Part of a small language model's weights.
Size: width 384, 6 heads of 64, MLP 1536 GELU, vocabulary 4096, 35.6M parameters.
Architecture: LayerNorm before each block, learned positions, no biases in attention or MLP, capped logits.
Training: a variant of Adam for these matrices, 425M tokens, 6487 steps.
Each number is 128 + 24 x the weight over its row's rms, rounded and kept within 0 to 255. Layers, rows and columns count from 0. Numbers have three digits each. The size before them is the row's rms in percent of the matrix's.

# layer 3 attention key, 384x384, rms 0.0404, rows 218-362, columns 96-191
095:123106113140125127095146129114127150165142167110148120140152122123151139159089110150120133094127137151145153129102127095113164098131142149121128106143149095147106119129128143123121134165124130152130129137116093120179124138138096138139167148084163169135112094122101146112119145156152123134
129:095093176119156162162143102152119100160111139140128127107113162133122129082121151125148161157128164108074066128125150149119144108125108121105138142081126084121137129153163141126151136155096083128129151168101102104121162099103109146147125132107120180108150113109118159109149122058085111088
097:126103087118107119123125106146125103124132116116097139165167082091154112142096112131149138156110180164130137139070164120137142113108128131131138102150125117117154140113144115145135141100151143120138140132131107127053128105108132144154122126124163163119164126144091099096115152240141092118
134:137132188129138158154106116162126146144121142120114113123100124110104133117109136115113164108140174123081081120134124134122138133126113125136116148146103114117144137114155130144144140119156122114115124135107129112207107159112123156159140109129166138125118124099119154128121143011140114118
106:119128119130137111115156155103135182103109119168189113086082163172111162139141149135108122099127081105172106126161107109149132169122114146114145144092113151136114067128108103105094125172149107129123120112146175144141177120151132103090072101145079121137122144114154092117103121106160163150
120:126144099116065146136118128147108108129090111137105140149142064089182123135107117119148119145117153149117140124075162123131161125097109141140156129150129129132148117134145120180129128093113138132134164148124106135079149131108140146150110116117146176090184112139100102105133152186130085126
108:095130105116159114162133124133130098162134125115103145095111153125137124110138113139149150115117102132082112105147125121131080089144137140118135090106117146125149141146160140114126120111087099138149107113095111124058134161117085133126121144147120152119111153119135166115147085148096131124
104:162128126156138116122148146123172173109147124147179108105119152176128154168153121129108098105127080099179153115164111128137110136125122135116133151096136155138130097143093116096112153153145111140125116108123161136136143147147119098093099118145071099128124141150153086147112123030169168161
119:122137101088083133137091103140120094138108133128095157160155072099170121115115122120131131144127158143100137150088166119136187126106098121153163134157126126132152116108139123168136132105123136118148168147107109117078111138114150134142139124110148170080156125150085122110131142210133074115
087:141164147162138153165106172121151153129107155141144139101107134140112136164159130133092118102159115078124151119176095105122136145137098146135120123145136156130127119117128098118114111118126140123106137097118139131201120158137128108127133118116095078143128110143156112177127153000136162139
102:105136181142155165119128117144122134074109126169118117140130133125111137090138138130116160169158126108104090126145119133118111158150091121118118147092119124118135125153163110137122145143127138112110136122091149134152153129107138136134154132113106154121141118092145141133140119000089123111
090:130138147154142110127137140114148180092138102150160105104097163158111130163167128120091090105138072090141143114185107121125112146132124124110127135085136154137101133128126091103125150131145111122134109097125150154143131124148117118105100100175098090150115139120189120157128103001153163146
109:114128117085081136124108099126096090145112138118075132146153095075139123124106133135153121148122160173085127141084169136127176101116130144157128118164138096144152145119128143147141115120131141132146156166119128127099104115114129158159143134087182160103156111123081156113127163236118085125
104:145141143139171126120152140110125173122154116150158113093100177168105120148136137133117121079105074121152111115158108133119071138147155113108092138117125118157125133149123144087132140154132119130137078110112145122140118131118104119101128132151117056177101133129149124141135089091129183150
101:118105148074087108119138144105108155117134120113181119128141116120113158132088161121108077116137129117156111146127138138114181135108108155101157143126079122114117076121074103141140158170150102134130145134159171165102142093159146117115093104116112124114151106131096089145100160165158107165
117:128116112116123117145118101128134083148153138067132134161142134116170100120133118138135088110128127146178201115145109120133120110104097116121121100150139134123126179091130146144141110106118135136133113113172119139064106064152136094100151163138115136083104136154121141129124127167140126099
104:130151104106098147138090120148124100145097148105105142165155075069131139128106117127108148155139165115099145122108142105124185137116104139148147111159136134123126122104128117163135121092106170145120155122111102148132114142116127131135157098114139162093140119135093122123116163192130087116
103:128124190110170134117155127132123131120124127136164118120115179148109126091126158117133139120137098109109103159172119153127089118122136119114122166102105130124118113134142151125119140162142083124138109133106164124132138100131117138119113116137112134139125120105159142124137086021134135134
108:144134144149163096107134161129160171089137113128157119109084190190103146142157138142101123104127085109177120107166093124141091148145128130094121124102132160114106103134133131089115151140143133120114096112156159146158150126156110099090089117172074094151087152105175122134108120087148168121
114:163119133185134138096137113141107109136081130143148129141134126122147080125155102138144134102142142164150169153112107106112081105130121136140120109110101157098115145135118141151093153160109119141117112112166111100125081107108132152100161133073159095062170116128140112163161125090127126129
101:116146134087130158156091112145108098123135148087075137144145102090110132112100136118123167135148179137089101113109148120128175120133117120152125146181140080110124117138140124156148114125147159131118147159117126109185112136121162130175167123110145156120157123119089163120123155154112132110
113:128161170137114122129094143150113127093101122103135133155164121099126140127145125107096096141139142089124114116104126128120174162112071136139145146139126158111118119094134104165107154124140116137118136104130154168174122142136159137122122109126117122119156101121122113143147185034158121138
109:067107138081144145157106119152124110151097137094078135122113135114082142092120131147141167159144179106073087132106126105121162134126095124129122126135138067118132146126155145151150098136119146118114132182139127106139147120118134125151130155128120166134127111086094159106116108210106123086
110:096137115134135097152116130143136131144142138089128123124139122114127145164120103124115154138155127086078072117124119139140166120115149182140159099124154106139146144130140105124148131080132173131144140119099126153138136200118087143140099144152120170128082108116136151120119125129144083126
096:117132143157144099120159149129142173081138133148160105116099190159105146133152147128118138124136090101155114116193074135116102149134119144103108123105116136127114122130129104088108128167126128129119094096129151125165158122140126105123133141153103086146108136112183132167118105023140183146
097:133127123183141113117143139100165152126131120163176139086101169156132116146141127121131102087145078112163159106159093121138097123140141135116112141093103167125126135119132118107125126170104119140107117083139140108135136140155112120085118112136086102125090141136161099141152111000127138148
097:154153130162155127118151146130156183113123107133153125093091156142132139135164121128100115096133102082158128098185084121127087156126130123123111129119146172136127129133121114108110156134103117136120108096133140142182149164159105103103111116137084078142090133130172117162138132000151172149
095:140143158139166123123136140128135175122157145139151117109103188175128132133155123123119134121134092120143116102201112129136096143142148113109118132122147150124128124140142130091124144153129113142122088127127153146161126150133098101089140124139091092125074135113168133162138098047130161133
095:126118129146155129130140151130134172114150127130188121108090176190121160153131144117090100081127087082158119116183095131137118130125141129117111146119125140143104093114108120113124136158113141133115108113138166135200144140163131088091094096139082094161114141113180129151123119083139154152
086:149115122153136114096138140104127154069153122136159117118152125130158136178170123126106098131123093143153142097197118143122127138110129142137129133124117155135135116136110093096100145146130134145145127111092144176165115148126162108147162094116111092128131119136143127167134159004123163194
110:122129114111106129133103100138110077162113136118065137157165078069135109111124129117144147147135180168087136140090172117132180096125125118143139130157126116125147118104136128168127107091138149116127170143129107120099100123107141135163155147106174171084163134123079156112134161188118105121
094:153154108188141151169108120130142080144121132121126120126126152101150119121158103130124110111124101104117147098207127119139086131149138125142127103132132162120141127125135128145134095122063144153145134104120112135149118159106119130102161136129109113077126113117129140175182123000108135104
115:135116075126135114142145118108132091139112123121102135111116135135110109119133129140168177117130118170116170131115130124131063099139153096121113097106153136147146157154138133115135120119091121147134126133124076110099095125075126138110176158122133122114098167131122185115172107166062117097
122:146113098118160116134161105118121115152150141138106143103146130152131117126129122138166131076122111180135135145126106158122074090152169126133078119081120115166134142162081145091135108156101118139146088139129132072100096149103113150135142128118146092149134149118127165127132122167083141151
086:137133158151146157116153117112146134109130123165142134123108164127142147110156145118132126116136091131112120100154113133137076119127145121139099131080109156112140155148163147097127150154127095098126129124108146113128148103126133122127098134134110105102131138100166132152146104021094152151
103:138125145169145112117160143116140184095132112156163105099085186183108142134154131129107114109133069118166127125171090126138095145144140149092101149093111155139101106133124134072110138159124112129104094127143152131170154132152122128087121120164108080168111147129166124155126118070124164140
096:112108107125169140149153099118129097178166153088127136132159126118138109136134128148140097093081109151128169110164120134121078092107152145141120103095161126142141171121113152114136098156079116142154110106120138100104091115116109128134141137106150098082097137117137171101151129122113147100
107:146137109143125151114158125111107106138150112133155136146169129134139151160124117138115037096119129138131161168141132138152165091125154173132117131114082125153114104143072132103113122173117124148130128136129143105192087120105145124136139102095133105148154106129135123147138188171139127196
098:141133161154128113077190132112128143147119139143135120123126105104146131093188134139127063142161151109120154143154128114083100167118138068091081161097112146139157133159090135129136091119116134177099130147127157131102121104122102113136174136114121147137146161102111122094085100159135131121
110:099142170124107132111133121139165142123116137115138141109091151151160142111170133092117097138118089144087097128133106127136117132126110105107142123059133119118143115148106138125112131164140127156083086115133159134157115134137140111150141079117111141148094144103135123173115110084126160142
100:149129146165133097097169140145119108149150115131143124150138115110124147145126123183153103173149128157137135183146147146145137126105142089147106121128097146134149163136097122124145079141157123123125144150146111175095119092108125134116174175125159136143181118135111140089101120157116121122
109:115101109125187150181146111144126137139160108108141143129184084101095121156094098139109164121130179105124126073115092127103149114136122133161126141158117120145136141103144094148125131120082117106172165116142097124155095182118136160120108134124117093100127093162120138124167137024114126139
126:109147181185141149137172105143133117182131124098175111159122111119161150099139120133136123182151133128092129134118136152126149105083129097160092170122104132125139139118100117120133068114133147151163130140126158175133109175085116128146147143093155149140151122130100141145118116043121125136
109:138099067129101086122172166112121116114122121153152122119074126139099091133148163157134084109111092140156161143150116108143104127116139160121120103152128142139105104142122129138109142139118114129123085126116142115075157073153155115107105156158116132145183143134159106091115128223149124120
104:115142132106155157166098104138120116153142164097147152155157097105123093137090071122110124128128178123099160138109114150136148102150120099161120147153106123156131155081111116139132138130123160128137182127127117125170096190136106150153122124107131091096108102147120146139153122021118130147
109:125109074121105144164087111109134123095115102138149158147192166128094149142119124167127169118099116133156152129128115122114135129151106149123102110149162078140084104100188152122128139134121135110126115121134087122141137116152153139118123153122142115110110095158147122118135146079114132114
114:090141171125156165168108101145166161136125150105120139131105161154154141123113095061108130143137120101106116088109119130140131120157110127126164146089139119123158109132115124130129144130125146151116106112115156117170132172135112112146105096117108121131095118123130112190144126039147149121
107:100111156136153175176144107134162131147155147099158148153105125145126137132135082113094089155143132102094138110136100146161134116158116107150151139110140110116150118125092096114104121123148170151116142123152155142191099179138109093139122100114123138119100132134147161192149098038125151141
131:117175192157152125117178129163134139150124122120132104170115114100172160082142134110143146174167182146128098128143136130138116179120126093119126180110131136121159117127116126142138101137127138157125133138128119183112102165095098151139191128109190160128135139113098139109116113109115120106
101:131135093086135177187049102124129106119141140129086161085131136115082127146094080118085192102123148104160138110116132110157130084185125152153145084120142102122093162110131110117134147123109139098103113133109135103154163130144143124121081121183108133138097093139140127138176121157121119147
131:124123137134113108112166119140114114149115103121129109150127133089152154108106132178141145141139130124134101122133159135105123140091115126142133138134136122127138117129160128151150112115102102120137162147136105181089138132076139144109150155132146146135186113112108121080109136110120100123
106:144135110152146129136160136125104099138157116123150125152165092091097125142137090165153157160156169123134130145153129132110129129113134111156101139157117140141129163109132112128141099107098133129134172150139090141116131105103107145100165155110153133126180131145121191065129140175129115129
113:125131157133102126093200116141148108179146158128185138140108125138150114099164137123141062156143086154112128154137111134136153126100148095121094131120099147134150100133085139105110108147184131162134129146131144130137117135126128084146139124084135139151130144127127157139113110095116151108
111:126177180150141102140182117139125120168144082126176103135125136119162153126135118138147155179172143138150106155147144151131135146125131106149105151098116121145158145144097122141147079127128122143139115152112129166124129176100097152099197158109175168139154143130089167086123115167120130101
117:135138141158156134136159126111127182159115085117122137136172133105139155120094130152133131117138138139118125131097140146108136120092126139129125142127117095110149121120157143142132124127090118124170155147111131140146087204103112164142135146107169101082121091126104114115153141026124118148
118:117157166123152156137109142145098140150132110113113137167182143120153141098096123123171207160137145174122091132142157129101120156136106120146149114123137150131131129133116114118160131129106135161174109121126088142146101164113115141119179099091195139089105116103103139146161120088102143090
106:101151173116166161160100090146143147125138133089131128154133125115158165133092104118092150137123147111076105086117128125127133100145105112144137164109138087092142122125111107120145123106129147139131166112141140119172121204117131136148098096103120132133102100142102135183130128028128136152
103:095142183138111159137123092134147143138093118122127129159105136153154160084127137086116158133114118119088087110130140135124127119131107097144138152098144102092173106134126138124134135120145130140121101124144153156166107185118116135175131103121132131118117132121135110213147093008118144112
119:160131112126092092100137133115103109114110108131115103121143116112136128119128184154176151121122105130163132119144162110112102152117138125139121129165138124150129118124163122120149126106116084111154125122132086133056153090107151157107134130140119160121156139142122118081107134199132109118
134:119128177150166144151136127166142176160118125111121094166096133132161182090109124100134154156151141122086094094128142133133128139129109123147161135105132124079154134145117117133132140123122114128140116120146156154141136171085093152149144097134160142128133128102115097172138115083142133128
107:140123171151097105101154128128105134141108098131104098136099138137167140091139201112175130154130090163152088163129145116134104183117133108104128128104148151124171110134118167121137126143144108135134105121138117161076148112116131121137192132108147164140147154097101100096103120123125128101
113:144162121130110106108139140131146108116121107129085114109144123118154148145091166171115149094135098118130119093112154115117121142088153123128135124154142106122132120157174134116156108104119076081150132136121138133083164152087141152073139138154108170165181113115112095090100145138139124138
110:137173093100148137142059130151126143143105067104088140119139157134123138171100140116111195102118098154111107119091149131115137093132145129150144156141123082118143153112172144135167122124113113080156143145116097133139110171109111162121100138154110107097100101151130099155149144072121135130
121:105116118125113123152128156142134131134166152129171134129130126136068111166161107156109082147158091125118149151149130125142130101128150117140107140110086134149099171147088107117088060136157123131104108133142141150128164123136112126106142171145141125157136145131154155130120122219126140149
115:090162184156118125125197112147138140169130115104172125133118138139145159113120114107125125166148124145089101131129135143141126118103143071151101181083104105127160117128097132129150094126152151175133120147128148153155112169091115111156168132082158130150131128130102148142105100088106137133
100:147128131181084097073214156122129124140128131147154097137091095148143124110146158151128030149132116157129130132144146143136129140085163096104118154128126155127159100174093138130126118146179122155101108143143153148080134086141125113148171147121133130143165151104141101109089097150120120119
126:125115149163166144133154150156105127160137115118116095170119106089145152116113103158127138148171169103104110131108153125128144138099153099171123181130121125106136146129128109152131114123107131096144176164167134164114117176089092137114131141114131135122174112123103141105082142089131120140
106:161145078114133129135078153109110124114121084132112133101156122107116125161112145157149177108122140130151138108109124130112117124120144167133141107181150122130103139117176128138126140124095130095153159108137095128106129121116106151091123173148126098100138120129114103066147157143128106118
109:096061078143074125132145132123152115102145152150154125139135146144065121124132100156110094136130121110160141143127102106156124128127104176122141117118122116156098134150101122123093152108140135141095113120134135095118183067157170093129099150137105137157142122133168118167123104187130135143
120:113159117153057093095171129126134112129132125143152123090113126146136143159141150130107086135162089147120143143126147128139126110048153118099094143104085104123147134184094133125121086094157129131109083152088176126108171091113139137103151156133137136178149138129118118121097111225117120136
103:144152125168119114099234159140112129150166125153178109150127110108123137149152135143131086140175135153130130152129146143117112141070147088113095158125102149148144106155113134129124071127130152131133117150120124164087117109117103132080189143115163158163183140120112133094082128152098117112
107:109145144112165169145103120139152128117125162121140132117138122149140137126139081072100101144134128100114107108118094109151132098166133132126138135093135117096114116126086117100091138161156154168110113117137145108184123150162124120146108096115102131148078119127136131194141126072129166136
127:148079114144159152115136121093106121115144122120115138117170087125105101121127081172134127123104169110135144109119104144095128131162108172136119107176145124118121117106148121130126164114114137120136180117123095119140102123152139119153094141128106106093150114141163145118176138003143127150
096:092124158097111145153118088142154152124109117125117132120104159137153164106103155083134147129120096116105104083105135106125120136154111128114163122083148106109129083139122150115126158150134135136121103119130148121154113154119129113161124072128099129155115120117110107177130114059133136118
100:135089141129174153172114118148121152174169120137127161150161119113110135124090078126111099153131151176093113087107102151131150094113151079179101139158115127120121142092153101135116087143110163084165169133157095136156113156106093127121088096085145095113116123152113125164134130053090147166
113:122118116097109143119079113098110136122113141114096161094112145133144096137128136105118144066062102133129137122119127122112140118151087171100143073105157136117142137088147157139140162115115120109141128112104130094147115119161144138172074085150102099102077120135161109166156130106143139117
101:131137091093117113144113177119114127105127104157107119127124144122137142159096169162145159106124126117152140147130139103143121133101130134143158130160136139124101138131182113136125129104096110079146104136121087111087171103113118138071126169184145133159148132110139114102122142247134112129
101:143104132120158183129086121117139127132146164116097144136115130139133113129142098097102097118102113090126139088116128142133145124187113156114163129151165136114115129101127112108124155138131147140100147110135162094158111164145125102187079063121085110108058120114147140176147136078150141138
117:142149179176161130144172127157118136153157125113149089173133115092140160100122088156145135164154156125123122137138132138126124127117139088146102182120106130121137149128116110138140071136104176162131132153129133160145103159089079139120179135109180136137142125128091172116128132128126119115
111:101147146135124130165141121166134138144146100123159123145132163112129203124118115121122160150155098142101136160138146112140126119128104101139117149076112099139109144150071094109146087120123137158118081146143156149166144159110102118110143145126167148151122125140117129167115121198110142135
106:112149138111131152139120109116142129158125177109173165112125135163121118138148079083106108132114120094094135123119097139122142106150120112128129134106117136120146118121096108118117150131157172163107107130112164112176111166143129115153113104107122105115081124126125140177179116081119141119
104:116133157114143168155114106141145154128136137123113127141098134152126130109126083083100127145136133106095126101124099138147130128154105137142160138082123127095137118108119129109120138135134139162124127119134159125189099165141123096162103092123115133116088125128130126205140098020153153130
112:129098104153176146167141138121094120134149144124185128148132064115102114162112078146102092161141171109101146102126107161125133081094144121164113176169107126126120147096117105138139135119104155097174173142168139119151070172116124136173089146126126100103138116161148125141124146056123112165
096:108112125089133164147027103146140120121121164091123186097152123150103113150117106116084149083126118098102166121134109111140141090133101160144130107135144120123117140099149138112141168114118106111132164123129137097183135144133144128107090102159105115118114105154150142162157150121148142152
119:105119188137154157153163105153153137159158154099155116164130117130140171093142081119107126187129189129106130129161112140157131130149120111159135147116135143124130127111098117135130106148136183173112117117149138146177125159111114088160146121097173140141118125124108160195145101077121149117
130:118138064092113108140082136113113117126136132124143143075123108144104081178117159138094086090106112102135157125107127138121142082094137145141114135166105115124101137118155127121134122123132102078167147126106116101142121124144158157102068161133097091121120119157130096126130166154128124150
120:101144162121142135132127105135150158138122138134121127135094164177134137122130102093108118150134096121112108122113095110159133124124127124125153153090116128116150125143101129110102129151146147155114098125134180117193131148158136097150124101115099129130087134110143121200127120039132150124
101:123107182166116151099155118117112149130105160146144150159090115146163098072162122106144096146108143129090119123136130132131134168153113091118134110098154170117161121147085147113112150131161144169095134122145142121116101112117134078187154110119092156114144132116140153151150104088126112104
122:105134159117128132127124107124156157125132159116126129128109149157136136128152099076089101136128111129104110120103100127149149130126112110107138138079115138095132117131082135124113148155138142149116101118109179121186127152140117110153110108121104132143099129101143112194137118043126162121
135:140088061105086096088105131107095113076120111150127132082127137148095077141135182136134119083098097142152131148122114122115124143120129156099118093148123150152123103126142133126124160130133109118144126133123128093104143090166166125123081114131087099116130153127146092113129146217141138140
122:122144118128129135121140100097122115119119122105130123120130109119153128123106144122111155117118116107134106066088119133099126131129122134144139135151143103116138093089160121113158156130142119092160160121121120117124100180131158134180094107141087131115124107125125102133128134028140118132
114:120139176129096094102181109134136140150113103141132118135107162139156156098163160128184121172149087170131085148147130118121125165137138092118119112083133123141180091162107133128134094161146097147109080126137129151095138113126138114115181114091149172152155169099105134141101092131115135083
105:129119100120103116122135135125114089118137140129130126133163100087116106133137146181158140138149161147149153149143161125118124129113134116144111111171133120142139129129129145129151107130126131114151153159117091140062140091110122156109173166141161127131171117137105139060116136200106108103
112:168143106095147139134052154115124112115132104134098152126163145107121107133094145144144189095119162134171147122121135123108108136157122143136143095177154144125102158116163137139149142107084108102153151134128069115119149098130130171113110133145154124109114126148113137077154159155126122106
117:153121085120104082108098155112103105099116106150125121108140136125122114154127167160151150123135141150159133141141141123110123159136148150123138091184157152154106135128148129144135133120115100109148129133120081116076166089124138157082141143143114143133141116132114118068119152233135109132
121:101138172163159149166150105152146164145130137122122121173112133116172167101107097121124107169139134106104101097131126129147141126122122102134142167088118102115158128131097111143110122147139139155119116114146156156166118176104095128146155106110151131148112122092110128180122109020127127121
141:130147071101090105110094143085121109104104119152111145057111149168100085167125179129120115072110076139137144113110125118111121113119138152109122100120108136127122100143137138100114139123138102100133113121108145083133150097171169130115080124169075119153124141130157095140136160203129141125
128:120131190164118119122222126162142139165128122117157106174110148129153173090154120121155103176157106145118108140146124145145133144117127083121102159079119140119154129143093123130123105152165122161125095130137157162129109132121123103135168138101174137157156158105097136152099100115125118121
110:126201148097145140125133135127131139166143091094110151105111161136158139112112146099169135115154107146118113152123152170088153098104145115126108164131092133127138153106129151140157091100109127148165105164076128130134084184138092145116122130112140111146106151118118118104146141160120128130
095:167143086099134135140060142128126088083117149178105135101146108123112095197110123162121123089140136113172150144125129111139105125119143137125140125152144142146113137157164138149108145131101108072119128143130108112084152080152152166089103155190120114135149123139149110100149133192122108142
124:125116153148134106119164134161124134104110108125121090149126132121139157104123137142139204151142152134147105147144139113131115186101128132118149133118134132107123130154121115130127136122090122147139141127148132129115153130104121119110161113140175164119168114101109131119113107144143118128
110:115142153119140143153115115137139146121116144141113140125103142163121133132146108065103105119121118099101131091108091100131125126146127125125169120086145119104131118124099106108101157159135133163124102108129157112173133169158146089151090088129083129140093140116136116188170127062146152140
101:112105135149125116131138114154122102148122142095145154151136131138113110097124145123141148124129151152134113130129107127132141108154116119106147129106139131114124157150144139123121142119138132124126127165113090150115121116134105114116167122118131152129109131127130157118117096255105127131
106:122128108097144134165105094082127090145134064134180090124147092154107133114135164101160137142153131124160118104152122132150143112109126152117112115118107146106140083132113132132130152130120140121157110164117110144134112130157169096103096145159122120132165132116103096108130174255106121123
102:127132116127112147122105138111141123132112149157107133108124113136196117148124145129118131112113130121136121125132137126128115138123123140173090114136126118142130139107129120152138119126112091122089131108124150113134140104100117144162144100127102146111115136131104122108162123000138113125
108:113104087139120124128128120146096116106134083143147119134147132138083118138138123136149128154136116117126141121107139127145115112123117101125121155131125148118139097165112124135150138136155151139156131183131143159080116124133147104100109153104109133155147120130126147150088139255102128149
114:092095133168118151113123125133119105108123154160150142097146152122104068168109121111167122144121072147134129109112093144119101119107115083142104160105112139153131152138147104098135122121163129141163149160120154110081140097168100115129094116114108138107149115137154135141101095011151131168
109:124151158169147119115146103145137143145129141093144116164119143120086129123107088132139139101108134100153124163163087111130115116171128170126162141117129098102127111130180176102125120153139099127108129118119086111157127111165128138177175129112143102119090112129118117151131138000136100116
097:133124135103110107132159154148117125122113125113133158109128116138076127132120125128118167124122106129134142137111118134131116143121119135111131137139131123111131126145127167103112119112143171139139126148131128145063116138093115124107124113140150142119131103117137143108118104255107137129
136:127080099149161142154122120142128141121181114128139106169175149117110120160149116130160070163115109136124138125137098156113135134132126109154126152142099102154140131136075114132118150136083151123167170137127122109226142110164164114134083109101129107107169116155130125140107138129123141150
100:127138100115122103119137133127122116150114078121149130113129105156097122153117121120113167129128136121158150129111126115148119134143117122101117125138135145116129113124123133141144132131155138139151136158129122144077109146135136112127118138146142119146118120118144106130104125255124114138
091:148150146104134131116134126085153153097125160158106134100121117149166105158128131130095134102127114117114147145120117120120112113106137126155107127139127138106113112118140081134127096130133129124136124084146173123145131132140118160141120133152118126103148133149117120131136139000142125147
086:119112138116138160126124121128141117112136114169124088111126114141143126170148125145146134145134089104135131103130125118137126120122129121153072144120116129159120152131147112125102100128123117122128149105155171099129105101135148158130093109159107117106144112101131105140121138000145099148
104:148121137107139146114116142110138134123123136167120114114132128144150143157139126144124105116128117120130128127134136134128125141106139131147127144132114132127130096132136113130126126147099109109128123092135152114183127136141140139140090110134103115108136140131116097140143163000157134153
094:131125115122145134167152138136133153142129112087141128166147148135092143093128122124137135149148132135142119142146144131143144120143136139090155114118153104105125109122116146095136139149131145129128117156124106120119119110123119123128165143119166115142127107130149137130115132255103122109
121:152165140105118111137120128134123139102125137115080170089130142150112162088125150142094139087152125133161122143070113127114120091120142115102184128119174144075138113147131122118135117167179124122130078139119122109185166116140141137141147156119166115165087141134130134134146139155123159094
108:141146163147110148112121125132145115132106172121125138123119144104162117112125127146139135083120136136118126144118138106131115112130134138141137123130138127138115161102147112121118126124120116121117122083107132111156146128118093172167136122117124153131107155141143149113169131000124120116
112:084120127082106138117150109090121121178130113120154093124095157142170142080168140099138156134099204145101107117118140142155147136114106181126130088129159129152099139100129121144109113114099091096099117127128125142103145134096137139110158126164114144150122147136123106099137099193115132137
117:145114110150124156142107140137119128132141136142071132115145109146153115124132115132159102125115123143137150120133121142096116112125129081151108101118115142128130119147143112120115148101113128128134121116117139069255134112192164107143118109108162073122114136146124090157152140069162144129
109:123123110114150133139142107116124137118162105133123141137132123133101132122134135125130143123146084126175126133143101122136139103128152128110115101138141141111120117153101127101100111153154139128159118146154129125118127109158149119089123137145152094142160130086135117115120138255132140131
101:120110113160119135124133138150120161113109134125135162122107088120091106130137118130115146119128132124136169157139127109126121098127132106078133112140142153099132143132137140125096161141161156158137134129118100115119138122148079112086141130116136119110137141134158123118104095255132134132
098:130131138100157126122141100118147126109162126125106103141176140112147143143115143145129107131135098130122138133136131139109131126129122132177131128161122094164127138115134115113124087108102139123127157124144136119162101108129168134133117114154115107124139098116118119147131144000156137125
102:135162152122154130097137140119152125126119131117111152145134168139106131128093117129122119102138102120136111166102156122135128122131128151138135156130154118121120138107137113110136100144131113137109149088133120108032132101091116168147139127123140131166110145115138125141133110000138124103
090:118121163118129120099147124124145151115149116122128092117140176134136141116120132113101120133106094126108105143119142127119143128146147144121158139115109099156119127095146101105118075147106125097132160110156129127054149088135120162150110125129130114151146128130105140121119129000153120126
117:117109115128132107152131136117126124126157083151132135119137122152047103144125119147140117158131108119146122178112143141137110128101120100147114195131127154090137101129136122128132138130121146126161128155139127132017113139113136104101085180120100125155156117115129112195100140170117149114
107:108111113144114142151094127157113127152134135108110111140148104126139129143153139129150118152128140135127130115148117143114152127125106096140088088118130142149138152176126137159150163082111118144118112133126151102255137145143130110114124097099149140096092127129125117117141142255155116130
108:116105139163127187103110115109130104116128146140113111135131139113192124134114132134170104140116132134098118088188128147117133131143110129151086120149091098138110132140130125146132132109079095119102140117132115109247128137144150136166143112122146124104131119124119112139153118000151107149
096:168094106089099104122126123119105103132127120125104142120107095094132123122100105149146185118118129165171134155095151149149065115125146105191144162122137175138136115149161163105162134089128140145101149104121098111117127204133159127103084079142134144097105124119125134085102158169122131118
099:156154152163141151118117123134125127126146127128104120131133119117162120164133128128135129110123133104118148102158122145106137122136128106164087118127104101153143138111121093146134153119101112122130129112122136110253125128140156138171132100119126117097120113135139081156179155000156108136
112:151106104170180140161121151122126156155149151139131111153100090130121078135160104152172120172106152144118144135143131148160172140126134135114087110118119139128169137164094111113103189121096117174139149134101125078198133107133106119115111130118127080108161134138130123165140140151123129147
097:119121109150133126138152134144113142123146135117158156148118110133095105116124142123130129138130132144142150123127126109134132123149126127078124119116137138100145127139106164119122130121140143160147106151099097123109136134141129107128115133099144123142138130122157131127116114255095128127
093:134115132121151138099118109110132142128136108169127104083124104148105067138126148125122127109127107110141133155086107106128097114107132139142097152114101168121136120119126109118142100136173125105128120118122132113035132091136133123114090137136094101159139153128125114152103121000135140126
111:141124118120108155137132116133127132148109155115113155150134151111165152113153117134133118129113168165106145123150133151117165153140117127144162081133111115150108115140120158142118138102089152136123155117131135132255132150132148139115147097115168117100120120121111122081140144255126126145
103:122114070126120123144133132124100137133139103116151133132133117142086128112125121103136132153132126112141106137114123135143129108128130115110129120131129148102135105146138149129124132148143144133137096181118121151147121133142170083097124134110139123156134126129119135114126143255104117111
099:137146142148134112114140143143148094121103153087123152136132139133083133124115164117136124086098143134102112153082131109144119133112100152126169169119162104137103142118087148113128116117154124142116141122127112128028131139042071158135103151106103130199131130118150159142103102064105125110
111:143149147109127130091129119144112123113140118114088107143169141115173186123120165095131098110127143124118127088133133119092167152145105117120132078130104107133114115117120111142147101125105118134147121144131164098255141140138156139154130120150134143115094100127146117133153131141158135136
093:138146141103133121125122125112130126121128138140106148118136136147129140151130135140127119110128093102127121146100117115108101129104121141150118150131115117119109118129120093104136096140111122104144117106130151118120115113143158134124115135123124103150125137119130119161124146000141135115
131:138105132136143102123172139125137133135136129143162125145107131130074104128109125151124136139107121116139139169085125112140126097129143130109160193147145139127127141116123131117101115146164126112128161138139087126000125079108112127108129143132121131128173121124131145144073102084114147111
093:109116138158108127150127125132129107135132131087175151147138138126097122114112143131149159136142133138117133119107113129132151141146126117100160130136128124108120119125129156128122160126129142129133107163128089136065132123101102096118166122124140166139120119108148129119115096255098126126
113:159147109105161111153135142108113165158124120139112097156098100117118112159160096153126129120137133126149178158182125160124157170120133144133129106139131129114144086114110140120120114163084176118122146132142103112157085127181136104090122165112167074104140129134123106160128144255125115129
118:121096092140138129138134133125137122085144117142128130122136110138132087150155135132138116118156122135141137128121111155104100110096130120149067146145052175147126111167140117144144135128132109143146121126122153110221148134172146090105067133093101091125152123146101122136125128155141108148
101:118124136125110116138136116140116114157117123092134142173126133119088121108118134132142127127125126136130109122117150145138155139141120130114153114129155122135128132128122172112133139140128148132113129152119085157066126118104121110131158150141158156128111086116133167132120093255098123094
106:139108116118161165124119132136143178108129149127088138123114121140103100111138129147119100117136099124166124172140116114108108090143138119106119125127117172076110109152144124126078114149149166137197126141126140101171158091168112145114113138112142096104175167133127119118087133140116163115
095:144123133113115116145137124151134119157130115109144142146160140134112159093131140126134124136127153148124102144137136130131142124138137120081157102117156131107127129138113145122109135136140157126139116163131095139141141142117148113122176155133171131129124113110118160127122133255093114127
120:135094111119159109154146133114119144119147102130144108152146132152062101155135104136126101122124104125158156177098128143135126102115131106125141159146111135108148094116104125129114106166164176133171165163140123121055118101155116098102118144113140082152190101114144120147078101255115142152